config.toml
n_layer = 11
d_mlp = 1792
parallel_block = false
init_std_qkv = 0.0315
lr_head = 0.00342
grad_clip = 1.0
seq_len = 2048
train_tokens = 321800000
Each number is 128 + 24 x the weight over the matrix's rms, rounded and kept within 0 to 255. Layers, rows and columns count from 0. Numbers have three digits each.

# layer 6 attention output, 448x672, rms 0.0625, rows 0-243, columns 336-391
109127105126130100133128104164154113088163109156116115138099113115187132115101130129151127143063121111172150159150132153155140126118129139145093166121142110120102155132
135111139110083163135188078125143128134125146114118143153125103114124164076140125113082134124125141117112153140142096125121119099142156119150099121120094121155138118092
110138143112133111121092107157120109067113081147127127132119152112126103122092106126153143160110156128131143095134118113128149129145117094113098165108117125127086078114
138117110148143128110171108131097132106168148132082111123124166140158118134131112146152111124169155166131113113144135135122092179105118126122154123148093113112118095099
143142178124132159160088119127111153179142132152160092128141119123104129096159115089141141129120156147120118105114127118091096135141107125109130119138132111165147115148
097151136110117164135135127147138148144137121132136117138120125113156131139118120142147113101146096131117141164118139148149114123146110125140070133090175121098124138140
137146090138117124141116133149116116145135114136112125123130123131122150125086150100125123111146113067124144115119159111193158106128138126128113139103146147135112109104
145076131118167103163152100146093115128111149131136118111072171111127148144114169134111135133136135147110129180119109086144152192123122153108154153136104129139148149148
145140146149125143143119156122133128131098148144091167079101126171135134146161086128112135137110164135109090123113083133134122132130138152107128136164156132149171138119
111092153141116088103127112135110117085117081123087148157117110124115106119135108106110124126108132128088108138106107103159110090165118136095138091134110140106119125148
105123110172159147142156182167117146133121111125172102112148123105130130175126169126108139131131168133104112119152114091124094125126131116102124160083113147084137131177
079122116179113140142154135118126121093118133122127153180153130103146133132106126133127140118155196120156095119144157110158106150123148099137143111156102163127136117120
139148115118133086123165129127134130120113176101102140130100139114154119128118119122154145139141104090129147121109122151120118113110168097085119137160136104153118086090
151160120133108130139153125135145148084103144101131155158110149119147118167139145140144141116118136118124124130111126106130127128160150125110157135109134136117086102133
144128141151117120135084125116108151139099136113124102146133120106155124120157180163058133103143171140128129127146113154074126101138134139147146106129146123149123125116
162125146158118091122142126072139136125158130133123098124171123138118155146112157114154127071117150094114105134141135130128121100131150125128121144096121138124103118100
159126136157106119116134144160128144130122088128138143112071121105095121103078114100084148149117077118123100166142130172151105159109098160152125112115117163116126111123
126095158139105160084102140140151164061175089125195122116116134152140137112172140125137125106158139089055143153108118160158123124132143143112143124111128122125111121111
136101112136123110113121134104131141142149112107122142146195133158122145149156068097111103135153138168152122072133140156132086105133124119167122140132117133117106135136
198178113110135113124104135139116090138104098153105157102129079111112118143146140097156109110151083109130114095103088130087137112104163129136098111135129109169112123130
122113128137098118114099140143112121105106127087151130127135108146131136140122132121080150054093099118153110121138136176102129116121122164159155138105134157109161137133
194139161131151148167152113160137104116112126130125130142149138131150094087168111129129131176129156139120130099102144137166094149137125181116112137134143112126135115113
107107177076105132143109084114133153134140140131192116123132124159091112114116151121124158147096131128157112130145113117144133102115132176130149094124111088127163154149
114133146097115191175079127105163145122139149152124125093104126188099147198148099105102149116175139080133089141167109186095134114131139144121180143125106105096104135146
150174131118108085140092127076066105093117122122134116105127089104170168110145147148105145137134129120164110150148131096090146145138132161146115164097150090137162116143
129133140116092142141132075116123076077140133108090167149141187138139105124141148124120175155110154134138104092085138158146157127165153123107095145149126152137116126159
081135101085073155126178166106125163131142139174125160135131152143141151097123136097133127141127093086137152103110140092106129139129123105137093141115131117108145157128
174150104130118100122150141120130107188129109118103127132110143109133128148107109145129108147144113116142166136149139137126156102121100131134141140085136162116133126138
095128082160166149119144160128088143153084095147107119127106108117152139131156091131117136127188122116144145092093172132121103174096112142112134104163135104127117140144
117141121149126136112099121119139099161147124125105109143098134121156119093116140108157136132135149144103134113158155164174156114074070138127101156092173138170126090118
105153132155169110117113113129120076171108104124065124135144124162132129157135154106145146128089196186131092082149129092182120144104131144176118107087114098114123151079
101129145133120075107139100182135143143167096127078115135123132111137133094126125099114100103136103110127156161135118124149124132111139107155097089157113124135105139148
169138132093108103126117139139130170099169152108079128140120165124136148166111123096142140103119141121148132127135146151123111138103129111118179103126121055113135171108
094121122090120158147106112104112093137144107151106122130123121099143114142100141123146147129122106138123142113126166113116134121142138106155139162093164123113133105134
069048132155138131153149137122170142121147169111146095133079135144134112135157104136107122123134100151130109130163149132173095122114140105071112114112128132103167130125
120109129137084135133143133080138119172149101126121177180126138147160122121100133123104149130144117151102157164110149122137107145180081141136140121139158156133156123114
164153121115131123158174122139143146112102084136082091124147166152153135126130104122134106124135108142121133130093134127145109178116161119170158124103116122123201158077
126118179153100130145086155150119114134180095093105118113098158152135111125040098124122102126099141132108109087152106108116128128135116093141105106147104115157111117101
142092117138186117151088135134114105127141131117107125114157086119125151119125161134116149124132109116136171086090154142107088109098133121147121147149099165105165106104
134151142168178134147163135151123127128101103156115122130121155114152129126104156155171111125152150110070126122141135119114128108105127143140112102099132105153141155160
125163146118118137129158124093151169107149160089137120120157126097139117129085098144140162134102167101107160157096132107169083126125185115086152117133099113101132069116
162170157131161084113130108146113130181110074091133188142140129157128117138134141119159113157111142101102113122120155135132102109118110126126152135101127090131114145169
126117095165115090139142108150098134119178118126139093131116126146145106138103168084108131140082147138130147139125091132134144109087137154115136168149112127133116122133
161104133123135172136130086112065129089145109137145133126171094134123092165085125099136144100140085129124154135106135118119112168124108139129138133117107113125152161114
136144104166136126141156141100105130126183122125131138159170136140105118118122112106132143141124175101138134135120150134094171135134124163140117142159127128109104103115
166128149087147110076123102157124114112137117127136150157126120123112142122154116125143138114070123124168123134126105119139085121137146074071101117128082134132132139095
118084144102148125114102116157092150129150081160114140160099123132122114174141132076150114145120181111121121114116152164136155153159110105147158071133130153122125116166
125143121106136160128144166194089117169167134135115130127148149159152143145127137120146129150093161131111132119098143110117090191097105158115154101162124092123105113088
154136112125097110146172143138108158137146101097107168124102135150128129145146127140103145102105129111121125165133122082111138116109148152137140148099128113106139112110
086145103165148066136106187133054129160106102121155104132127104138098129201127128116142162130135156140144128101140150150104150102114111126153108088130135178147037143129
124137138084109115092142129123144135106140114139096123147139102098152128129116131123109145118156133110152117120112135128109146156081132107159139123133116142119112041127
136089111150130121142153135115113124178118122087163140162108144096121103158155147130118121135154130127150154125149140102128120151132135120136110096097127130121101100108
124116146145102082037111148145159134133146124123112160144137156123164098105132131108161154127119108150117109096118150152069128108117140069150135156159152150129135092127
139174120139124116144122123151100097093137132137106117140146126139134139109121126106097146149095145142101104117130111123153085107147155106103124154136138113141149119158
137121138102160132163100123160145094102126174100143147114111139128118168151171120139100125111156149128117117107107143140123095141073136124137168108111127156155156095109
126168141107120145125101093128115099128147149101125114170116122151175132102140141127148153127095124132144125126121132102140123136134120103113117136117111119127119095131
122159106145103173128123153137141182131091117143123134104108122087095100118128115134177139110141110134139180104140132121172170150107141106121121125163093144153095153128
178095132149138148093165137110155158137144133135114129122149113134130137109148166131179099124107086148204151121166073161124136091111106129131106155145104136145112109092
084128090119155073136114108105146094125143106142135171129111179171164120159128140112124141129115155122106145081084110119155143113158101151113125132112109154141156115146
167107137122087134135139105147148115163148155125130143166135149105130131147122138093155134107133085142064177108126100145126118120112139096089122138127117105141122131121
117075134114143136145147137154166139128157127122165138116082144151143112141119114119125127154086128129158126130137125122122150130093169119114131131127111133118143134133
159150145146155142125162121122126116118124145149120124134115136114126128094146141068146173105133141137109136106101161086115139149149120080127097131150100155144137080160
096135134110159084145099098132115079151130098152114178167121148121087119108144100097155120169166134100086155092136146116115109135095124140135133112090159104119150134153
103155109107175113143131137119117125080125124146142183149132119111127143110124131136133156147168097126117163106139127081141139154102099125155144154131121167096140107117
135133143134133148108129159103139136117121176104109141102123136077092143123101147100149133088129128166128141107164088124140173080111109136152113169137128138135151125131
106138097126153156148114136128164121113132141104140161144120115116110110096142070131189121113147079108123160117094128119183123159114105146135128139124156165135121104100
102078098164113130169117166166131142135117132127156082106137111147103114152136157114142117165116163144170131161114131114137131116110127118137140175132168126125160145126
124121129076115145153095175134125124118123138095114087114113135174154072133139140117115140133095164132136140137116107147129161093116151084153177130146089125131115110120
095108075108144130110099139164101128083083135122166146117118128124094132144117146109114088124086136095102124168114138134111103128104103158088145157112196128142081110152
144061138110146164122124130114136093106148100162095124157152123138133128138150101140105137131107131086128138123130162117135099143097125097094096099105113131128109136121
089160143106173122157138134052147138123109091097143092134133096118129127150093148090130146131116135106126133136157119127087135148153130106128127148138105130120103133092
134123087124139131066090156128122127125107115126137101142195115119134181114115123142139136180126126089090151105136127108075138109135102103128137114158158108136108101090
112119117148099122131109104149137097112168124182129149095121124107128103129125117159149138127118121173160128122126162141131140138135081105164070092110171159134119105096
170129088099124185121101193107118185118156162174012147124065122067168115100093101075197138138212110151112126075097132134093100156185148088106094122133137096174119100150
169192132109109151122117135170125118146128120132125114142128156163140137134129101108154137115118127112134116132162158162117125160113101117108116133149142178173160123157
131142129077116088115104142163114124149141099079195152140141066102125106156112113068140140086126126095130205142139131120086128132125140109118138116124126112131104099121
099132113100101108107124154125113120113098118140121158148110096148133159146143119100133094092147108124132150130168091140138131110079127127124147136198183109139137164113
119115107124161149136125136135125159172134114106136116130113110160130123141126167125137145078099118118137160122104108146116135169123122161146142136131123146110088100115
112131095103120155160136128149081163147088132157124152132150110158154166156172116119104127133112102162107147136123137144127075118130152130140112141137109139124114120133
128115138113160175131131133131096102150138137132139095165123119162098135101114116135115126133118156095128153125134121101124118105132110111134151151149086122135154114136
144125129155112133128109107121148118138130135177138163131138162151133116112178121130156092110127106119128116115064085118145154136106146175135154120103114122114112122129
074128111164108133142156117123072096117171145080086155158143138128120094135108085113162152103144083114123135117116095150125165108129120087124133079153163123153125121107
131148130079167143126080134132122102116148179115125140105131148128147127112118144132140123147108157094097117136164150129120143123105162108110130122119096102122124144122
098124129136138149181142133122101146128119116191107167128124115152132154111136117090118100156124124156155109117134140129134119166167130122128155130122126124138119144094
114116097134150102133157126141112120123144149131119142133142131112124145128127127110123082143115126120132171147151119082120092130140158116131110159149126126102137123124
122161129066123115098105119103146141097139123145149133112120138114118114122113131078161147119170109091154136123116146128144114140133117143132101133096131097108152131094
120114101144109163169121159158116123191097147131132112131164126142146110103131167153131072171130141146136173144145124112124107137128110120162107113141107142134166105153
126148133149088177094083159133111118137126179115137119127130115095115124130155172135112140164147145154129109143102160101126128129135126114108102112125119116151148088141
126185102150101134137120133122150114085123134092161107144188109063115113150140151121106152120124133123123151121103148138097111114083106126156095087173119131123107138181
134103134093120123072142142148136146118128099148160146037111105172104131141136130109127126137101096150098118172131095128128103124138126128163118166116129130113147146154
173138129142133116098113125191165135142134138147103115133100115131104151107156128137093129149142102114132111139125157122148123121144147145089130109115102138153141105119
145169141127198083128169076165099101162099150088100095136126130152179146103132178138095123108143143118112114150155133134099123122136132161125128191110105121151152147079
132096067147143139127140114131108129113116111140131172126165103120156133094100127089115124081155126153181157143138112149107099142120116124156142158088155140139091123122
091082136095113124123099122106118184137132123109095144164127139136100124125149126146080103140146099119151116122168107114099134135148112155134130134130150136111146133128
117100104159130101134182110128122147122142094088165141129098175131125145108116154136132139134154162115082160162131122117101141142139159140123198140121123110142139101116
130136160137107131142137123136101087118118149118126111090125147129133072129095149147156125088149140156120128121160148111170170118130107130118087151146122177168141082140
114188122155163134162144136110074152161061124114136121108120169166126104124107125104127144157105137122132090097123119138154175128161155156133122096169145129117120104086
109138131130133116122121140139117102111124088149121089104162092117132131106154128134096160116135187156138176157131105134074121197134134139117141098110122119143143074133
127137182093143078116123111101069124115123073103141122116105162092109136119119181171120136106119139110157144124150113097089116158096173152119138121092143102131117133132
100135120108158128137147130130109125106104151156122083143142088131103097166112137154163133118146126153132109119099158145133119129143098116116111093127116151127127097130
098189082133133095114136122133147114152124155127103135117148131122171142137100132130165143106145132124141083115105129120127120093118129122111148133120124089108114117137
108140101123154103117152125127129131136147123108141150119103169111131143117128162121130117178098117161120092060134125130140118140111132115132136131125119116146147113128
113163095152149126102163096123119156152141169120127154174126144112116141125115096081099122100145126105076123118113130114124115140159141114114104134125173148120160133132
136152133135116143121147104115119155151143128109121123141158092137119119120121091103123113133102169137104108159143099120137133146122138147148128124145098163131114111144
106099146145136149125148139142125124135107134180137104135126144108079116162125138153128149172122127158123088090103168151110106123127127148113162121170112098110136148138
165130130097173135101101134108138156136105093131104154139142102125138086129130114111127104122124102141093094113135131116148171113137106140129060141098162170092165134105
165126125133103136129129152181105105125115125136104121124146133137122109151136142130144093133099123109105114153124118127101154089132145160153122082100154134089126138121
131129100083136133163100123082104159145107117061113113148133130150123140154135125152115165149161130120160095123121103148116136148140131146106141109118134102143121128098
135200101114158113105140100131125137138113150076106112127134151155095146144089115139115163128134136057135096120136113142100109141089105172140110140124115137145097134136
130133122156122143145159135112102146160116094088101134132133141150091175142126135118154106112145125113104121108123107120115135134178104130158098134109131124101156151132
114139115131100157100152149124122133133138149109152113149116120133126163123155084118102142110115131119139110144134154115167116126135142146104155130082149127127141163148
114114109164153135105172092128160129154114124159092102132118131088106097096120111137156107152132134138133138137127113155124080121120106142131121136121158124111135115116
132118142089120143111135119141078090127157131106148144091115160128112123120107148120139110147083107180091127145136144109132102112124125150125159153097112094146150123144
087143144109162124125149108161149105171148118135074114142155134168114123152119161137128142156128119158125140102143150147121119097135136153100149163122151168120152121147
153141130166111137122154127059138131128156164139113106120150113119178102151142155100113107125123172106115123175152140156155167144146128165141147120112144134090149113130
131124160109110111147109116135147121120106196172127111112124130156105148076086101155099083135127122150097121133095139135153104173099111132156138123101149096126163118097
118130126130127122139146113123115136113156113134127110091189133116108108100113136150085151146115123147133151141149135156197216099122127120083103114114144104088127064083
120110146133163079133139082122104086112180135098093102144142141157153131140131121112163133103133113139139147130178124136152123121130082103142112152076112145080106100133
115137121177125151128118124094122136149143144111123108118140143141163100114134148139131118120123140137150112148115109104108165128141148095150134092136120155159119108116
127094124142124118150152113129089109123154134168121062116130145161152130122157154146090107123117178129163116108116090131140119123141149140088161125102117179111091144177
131179106120098111128117110107103142135161143110108137091114103163134120105115127132127126135162126113118067141149138106134099131117106132130112139140137095161140083137
125129157124207117146117075111124140111154057101138101133157071139121112118146138137119109112123115079074133103104115100164119132143134135103104124157124131144107119170
145141106131103118121116084119105118095149115152084172159126099120111107137131116132144115099135143114140123153109120129113138158175126096159109152130135112133133084103
164107144114080085116089098146121116108131174114161155156081153146117121140157122153122134106177100182112117118132143085118131200103099118157135135084114150110129134134
133114116153082140140117118164152155107144148148128104148125113143119143109146123110130095155163118177135165165140157124116123117145106137107109162116169111066176118117
131150109151121084169105119168136125119084156156150111147097099127142105131146145138122135146128162151094158112133130139127171106128148153073128127106125132123130162115
125122161106156159151138071081121115118108135112049197156165138121166124100121098127138120119136113121148123075103130120130141115136144108125135169150142086146118087101
123123137119133189047139126183142119139140131106132123107113173147141136124161132134146091115100136106137167116133127175140086132125080176109127108163115128148110101092
137136113110142118168116161112125076132091148156099123118171153126143170150110104129144143102129116170169131113124111102147158125125147103114121113119094124085148177162
139151132123123132124149185134130074165099093136087149110140122094109135152112108173104121101096095154090122157126156132136104146111100105133135113149129124160150155159
097143063112177101158108157120130135117132125097161114111143153149150125126113141152137112194144126117136145131117132104115165160155147149127150149155108146094088119116
128133180144129155155158092080124109103103122137104143148164121123121131112142129109188144137138141117118144147140113136166161112119144165160144152127116092149153104144
139113125127124120096133117093119118151119136138113108163159129124141117136106138111141158128181129155101152127131133108149176130105106106112092145119133146145180127113
105126093107138148132114171121127129089102124154111098128101115122128127158111151089116124143148129174137128130117108120134148120111178139145168134091119097129123120134
124137119141117141112109110133134158162153120139122113143110098167163092135118108122096121107154089126148135120104099121120082141135096131127123124150141136164104090132
145103118130112104106143132146163119142146157122184051092140139143110128149127116136138121155095114107124137129099107107137119112146162130119125108068110112146159108132
125131132127141131122120133106114131101103133093149115138127115123154117120137192086123147130143145154134131132135162126099134099129137157102135139156111104106146166104
090141136154104103131095147138152158143106123136131109138131138133129085120143095109110141154122113133122110156123114106124106122146136148155116159120121110142094130125
099098123121100128113163138152134158114110122146168138125089113167111138098139108156147110140094164130106138140153107132124111149108103148131129124151159124116142135130
159136154111119113138125111144136122124120098117147124156133115138132102146106149149107102122108096112113139129129093111135118112138108143117158106099151088137084120140
152147112136108072172103143117153103120143147111183154153119187135161148096131148125106105121127144204118116082137156101151126146137093146105156130132109128109124120106
148122127129112145156095129146095110142133093091128113121141099163136149132134193130131137138114140145144124154114097093129143101118151127104146147134106104123167143082
120125137143093079102070109104089164164107127138110142146137126146148139139135127093114136112084120134159115115108152155166153129133151146098097135147147133156127152172
169119153110106137088102129151168143170115152120129133128093126116142119147131124160141121141136122111120109150102115144175097108154123116109128090140081151133111130131
083078133158098177171190163149122145134137146102166141137107172126152144137099083148128136137121117118095113156109104085172112162128149088146169148103104110086127060109
128158098148102118198115104114108125074154153148135124148118141140128150113152158126159147113104124110174114131125125118113137059142148154138123150104108129137172135189
124083130109140159149127117102130153122114129070083125152136142143112100106162100114116138124115131167120126105136093113064117163112126104133109119091121100138146132096
129075153131137133132123134138122161149087166090137088162164092158154142136114100080145140125099135157111144133114130148108144103137139163124133149165106138088112177167
133150155136153121133110085117131138071138116148143113121165095100105117138124148143118124109142150103075149126121114138115145137134125114132159129142114134124156132130
146098130127109135138175109134129172134137133125132144111067135100095143120100152107125121086095142131150150144175142152127117129131125091148128132125120131128120108114
145132093137137079115136117110100109129106132151101140128115125103163109143167110112145120143102108132175110132124093109122151093153175097107131149115078133123144136167
133140079177131141129144140123101144127096124119141164124138132114139100127128115110061103134104124116103137119076127117150161156166149138148126135144142153133135120107
133114152099102156129165121117151135156125133149181136110109124103129139125144144127135142139092153145140118152129098146142149094127137122124144128129155103132135118191
114123166079153139172124189129145115105103098105170076092127147141133121145119200112140108140117142110106161174146088168116104079093138111164179144173114140133151112144
159151102198123110129141111127077120155145124127147123138137134160149126121102139107131152139159130154100141090104116129142157110114125078138152122167143145111099104155
099146093124092150098081107168113140154121154096131121116153158116164119138169129159122115123157169145109139129119124158126137119136135125151144111159128122126138143101
123098127157119137091085105133145159109147105136094096164183107122129158156114149151137149095100091119148129128088168147100118151156115106100109133148162156115093108087
128069125153096139094145156128122108163125117124108178160177109117070127138121149086146107120141091137140131128105176127169123179145102114146136136160113119119106110150
149129126163143139132081097132144094125074098153144116117149109161106147107099133070115103131127119122168107098140089106117118121164147165154141141080128149127151168169
118138097104148154101135125145130150176108128138125158097111135133118134134128092093149166127103123090117164090109128110107141130127133116128123114143139092161104127117
125088092141151155141127114155149110119128146162126112135126104113114101131169114098148115098113164102118166122116138130113112126125119150120145118107140125118113152102
145128119065086199099125096144162093122125137114089143150143112127133138135131102123127173089177085120136130133120096101138102138142109084141113103153129163166130106140
110101095112102139110133124128139103126113143131163112143107150115129148146128128160171136157135142182124125094099138113115136114152141109103142130115124162108086113149
166149116124111119114150145116102103131122110104115130111134102135110150143074090141124167153147123109119160169141145132151138135086152114149173139126126126112108139095
134108099090123150145125173136102101118128125098148085112117142112113115137095140134087128125107140124150098165153122142101160170109095117143157105145084168115114165143
171146109136137138153092119112128143140125135117156147150161115119130103103120109124179141122131135105139142133113131129130164106129142164160108135138108146144144116123
146150094144147129124161145147142124129120155127074157118116086154137125105110097097081157133122123140152111112119108104139098141111133116116126134139121134138125117125
148114103135128170085154154114138122106141124125134153114112112130106114168128160135144129106124166166135164108124109138128131128152132113138095106141159092125089111109
158126133132104129115112108133125138101119159153152109116130129076148109124117115121116128111140149127129090120163146137133135144114127137154086146130121125157132117114
141108172169136136135059148146129133100127142111146149144084115122111133081128076122121138105128097090112116117149096135134134113115122158154100120134113165118082137095
136091171141122148140141110154194138177082168123103104157133118142165137076101129132156130128144143115099114117090110165122129092151143128094125130118161154156091133103
108083153101145144134132118145114144146153077157132094124142161158127134160093138132112114141114135140107104086114074112142109078187114108100120180077124096150146107100
116127142131116086157120117107139175138125145132120150112092119115103116135135132133187059136092130121120122134121158128138089157095106156146095147150101118109152106118
123189150165158128112103146122130128130152124095141119129108137105164124164156160140132110128131165110128136165087119119096129068135120096112130106133145105127137157104
146137173125097105113120142094129155091115160102107126156142125137139100142130109103123130158162106090115150135148135139147102113110136134084106112130115144139131142070
113151125123124123131153114123127111126140126171129155138135128103121135112098115064088134138122164118139117145137092106150122134143144110110103136117139120133167173147
116128087116130115166130158128107106148173108108127111116141128158108106101123114129101140133116137094121157128131111118171098145118156120149145127147126143123112116167
115105109111134145117106122121091119117137124141104120108137144155177148156116131114125109125105098126157159124129156130169107159147102135180147177188147151136135142161
139108099152106181133099122124123118097109124150053135153106133134147118141137077135122102103155088164139094115125149129175092154125141144095102121142120123105117168054
127128136129140148106147146115133110133135137132130127142165138150140128118148135110160133094142137148145112100085123090157158073131079114099114144112123143102167133125
076071084108114105113110170172128094111149118110102138114132129123124145107122130127145206125136147141115138116088144117135126141134143102090134135161115084145115137100
160148093138102116115078154128125132160118112173165124160132089130113153148136139128148130108090114139141115145132104138141084136115158175127119148147131099138079150172
166111139152142113155102151106107120120153165131112121110097123122110150098171132101153109139128139106094128106119143148128102107143111127100139118150121163135133115116
146147113130150088138170121119145086112124120130119146098111101120116127125070133117126129104123097109114152130130125157140117143111144085127144138127116185136101146142
145145144107109133127164146173114120164141079112124126145151130137104127157153116100166111140147108130108129151102101137136112149115110131123148089124128117132099139119
111151156119148112097134119163139087074147100066121105150110133105111099158167130118132113171126145126115098111126155109132127133136149118093163136115096128149169119118
132118133117144167101119168094148104110141126122172129089140167150126127111142150145104145094145127126115079135132097121102137102153129123149118099134124079154126113140
128137137128139102153116104142105088148157109162095118106125139145131109140126100108149110113138103100148112144141096119124109116118098141125109095138114162094134129108
085180140145137081163113104167192108150128115128111115167159174122145109115128108117125119149130109098152141135145097122122120133129158158122121137133140125146155145107
142105125127114184136115148137134147123122142106149144111103092099114125124116151144124099130130123090125166132124155134153123108129103140099149115137089180182169142137
062125117121133122153133111126135135100117122156118122133136121126118176126146221124121107085153120091104110120143180122118132131115174153114150096135142120134168140153
127136119106168145110102121112104121137128118165150150097083119125116128112134150169130114101159159076115135115114173121136110135130087109121093150137138100133141118104
135165110131136157162173091088095116171116128132134116112120141120171091178143154081154132114166118093134137136138136151139118146159134109118107149135125118133141113138
108148113166099116098115150116123112103159133125155102123182127121121085140131130170134113124124145113095059149154130126083134106095150126152168135148111155110158087159
134136127139112127113155114146144159159102083149102149132139112113190096106130106098122162088184075130103116129135146170138085144100161126154173127122130155076159127135
146076108126129111123196189175129119115116149108131108110155123161146117128120120118153097088117121110145117116141164127126100106131120129141139129107098117133102104114
095134136106122176143086161131094105136072107140156163117126107141182137157134102115114146154118122137134179086100111096066169161209119130104135084144122135127095107103
087078067126141138150100149134107108102148131147189119110137155153132109114134129126110173150138162112111116127104126096129098147128139132139125120113098113126137070156
099098122153082109123121164145145158171122132126098166174104153139121131151106155124109142129119141124113118146136119157116124165133112097088123129144142112156119182135
114152117157134114123127177093136131156107140098136142127169146176129155151168174166119133151118114115160098145115129144078100129113127152151153122131115131146094130105
176136147088092128093108115147134096135173133130098124135151138160106122110172110094129123105127110116119136167150128143145112162121122113129118124112117115133170150127
108110195119140123144147108148118131130140112131129082120116130138117126081076121145115123147152089094134168124190122084154128129125120130128115150096110122131150137098
116142169152140110107110129101099078122109103138116144120124126127130141158134116072068134113147140140136136092101134137112102097128124109121110092114122157082148120165
169135092101149134122108144103190133149121148165118117113108135142132149139120139117137134113117127134115172122120122168142119130106149148124111117106131135159102131087
139086059114119142106103161117146097161110158157112134135146136161162141173143096107108127133094104102091134111132135133129102138131125138173152106149135149136147118100
101170170153101100083118188116141117134172148109186111130118144126126128113145138129133121092136180090126117141144107130105192097169170093101142129118141134100148159110
118138093193130139159210125087164124128104124124099099126109083110141145149110118118121118102113143117127075152145140091113095127109132076156143122130128133158163119137
111131116168125106138143151124137135123147104143136137125109088171145129118095134137105107137142131095125101084136149131125138152098155105118106100140155175104120090109
134056175146114090117124127108152160124142091092150107141116139131105107091111149155106144157142137136069108180152140121139131095113125130079155091144154130143086165148
135122087102118106106114126148084138134106146147120094130087075156120142098179110143143109114137133119124131135099140112138108108133124100110117148124164143149173142097
155124143135111161117106145154105136132141100138150107171169152106101137074126108070158154115119142113149088108115122086163119117125143127149152129096127132135103163140
129111123136105153122117122133133153103106153124114204163140114128152099156135131121145107126116142161136150143116150135145143132142115120102100148108125115106162123128
135151032119136145169148148125152134120097108109130138142125106111116129123105118176147126129154144139138132128148107112117124115101107108155138139161161113107129103146
146102148107159087136156146110104125151143118061113117134096130185105159144122147104154159134099136130136120139109087123158145174153105141096136133108119097120131096111
128128161158128068150191143129122159140126097141161147127137132149144144118155145122125119144131123136116138139145149144118139104140128098141107127101162135126164131112
122152124150112104131149099110129133180142157115142159119100153154139134178132164199170099126049124154099079149152154111116110093137113210121127081108135113126094122079
133119134120109122128093107119142173109137174115105135101130128111116160128149148143127117125175096159169136164171110140133137159171148183145163153099139171123112132113
120124123095145143112142117116164092125155100115130102124111119130165106131126150107078161148117155121115128166167182130134156117163126137108151118120121148148147123117
121118164117140133071147121138118108118115093099105096132145148141146121174108115143116125128111143138170158123090121108164124170076126113130161128111147090108092133126
131094117104158120151133083108158135174130101102094071150105120126165146145129114129128169135193166160107104141128106137128104140131117089104132104125157157156128133109
154150125149140112093147143108145099116140182151137119120121136111107119122145125127117112133139121095152104161095133109148151130168110124131127118077169076085137156088
117087138125152085105121121106120162135135130142153080137108116157142125136153134139132116175110122132119116141121105114113102117119121140146098066104096125150139127101
114119141046144111108108147082146129117159129136143119145176145155120125131149138152112148143139185092133101097155111145100134159117114111164132102100137108113150130178
138060185104118129100152108133148125183121106113162135121114155145170166109145102120133141136133139111112131117124143168134150110142113112163101135153151158130165145142
109095160161154134121092144125132109086094114146117147135150110101131107106137140162123172138129121123088088183106137136078151108135151167133134099102105092107117080104
101072100187090175151127145130154161155149157122162115072154121139129112124112095137121136119144126143136114188165130129140132118152129113150095119161073101111117091139
137138081110143175123104145115089157125151159142118120118149122090156152100129077145112158120139115132132125100106135140117142149181124084134165140146113168131122141109
124144144136153128152075110125118085152105141179141111150097147117134126127096147100143096182123105133170139103097136109107123129112138089158111104129185135125102115141
138040059108127108131138141115119113080173147128108098094110116157136158102147109130083146111141146141124141117129105138141166161120155113153152146131159143066125122070
122133165168139114059105128110098112105097092122140097174172144181124113117134093123116115139147125170129115148123128125148138119132137176112130126145106138090118102134
122136154101126145138120120155154180108143125148151166117135135084163136122113108154148097151103133113146120091096140161144146118101103121126121087105113126095084119150
131115097090157137121121093141167148128134137105171130113123138169107129138139109111090133152121079098138116127137154136150103080125111135144154090104163119116146100125
116125109137161127129180144117116160145125118137135101065152091139080133165132076140160104129132130116120156137120128142135154133139089126105107136120105068121118070114
132130147097135100140178087125092089086131134169121121119134145127128141092137092113124121136134105153109115174161146138145115138130121140127123125120125107108077146136
156093168088143109136160146087088150130158134159112117126169117130117116166204135136096160141117152109082111147147127156122089120132114123094106119165094075115095165160
123093142079124116135120091126118129159116147136109122114150110154103127101150104116168163115096123106134153070114127140120139142113128130115088137187092129109116164156
154094113142111171152105164073116147124103140097141143149149097155110156170123143161111134148118095152109118135117119162157179124143121165141127124102139126145086138125
125136130165160102141137146125109131128126151128160115140111099144183061140132107119137125143101165119098096127122096118113131104126141146106125090125143142134133087158
101128163169156142175182091184109115139123112148146113136168106071101116143146081140118102103110165129094098103144116062130083171131120129149107153136123122163129161123
120129098170167148171127114097130198105121106157094113135102151141111142145120074090134131147156095131165078081129104128036119173129154093091110098132124123162106115127
141099135101126081121161120111116168115136117147104128170129112138117133104125150144132129149137126146111164137167108101131122118124138090150171097120145123161130129147
164148128109127109155105139144128121117124136177151121110112083103095107123153132150119135143151135127096139160170126154159051113115090147134164118109141088142132104142
126178108149130149083152158090113109165098159112096131134159138131163141136106137149127155141160082098119099152113153138110170163119164135134114114118134115149124140138
136123148113119118156162150174123091126124116130115122141128129146120148122133130079126156123138059126141109107134090143112077164096095115091119152117129148138131162118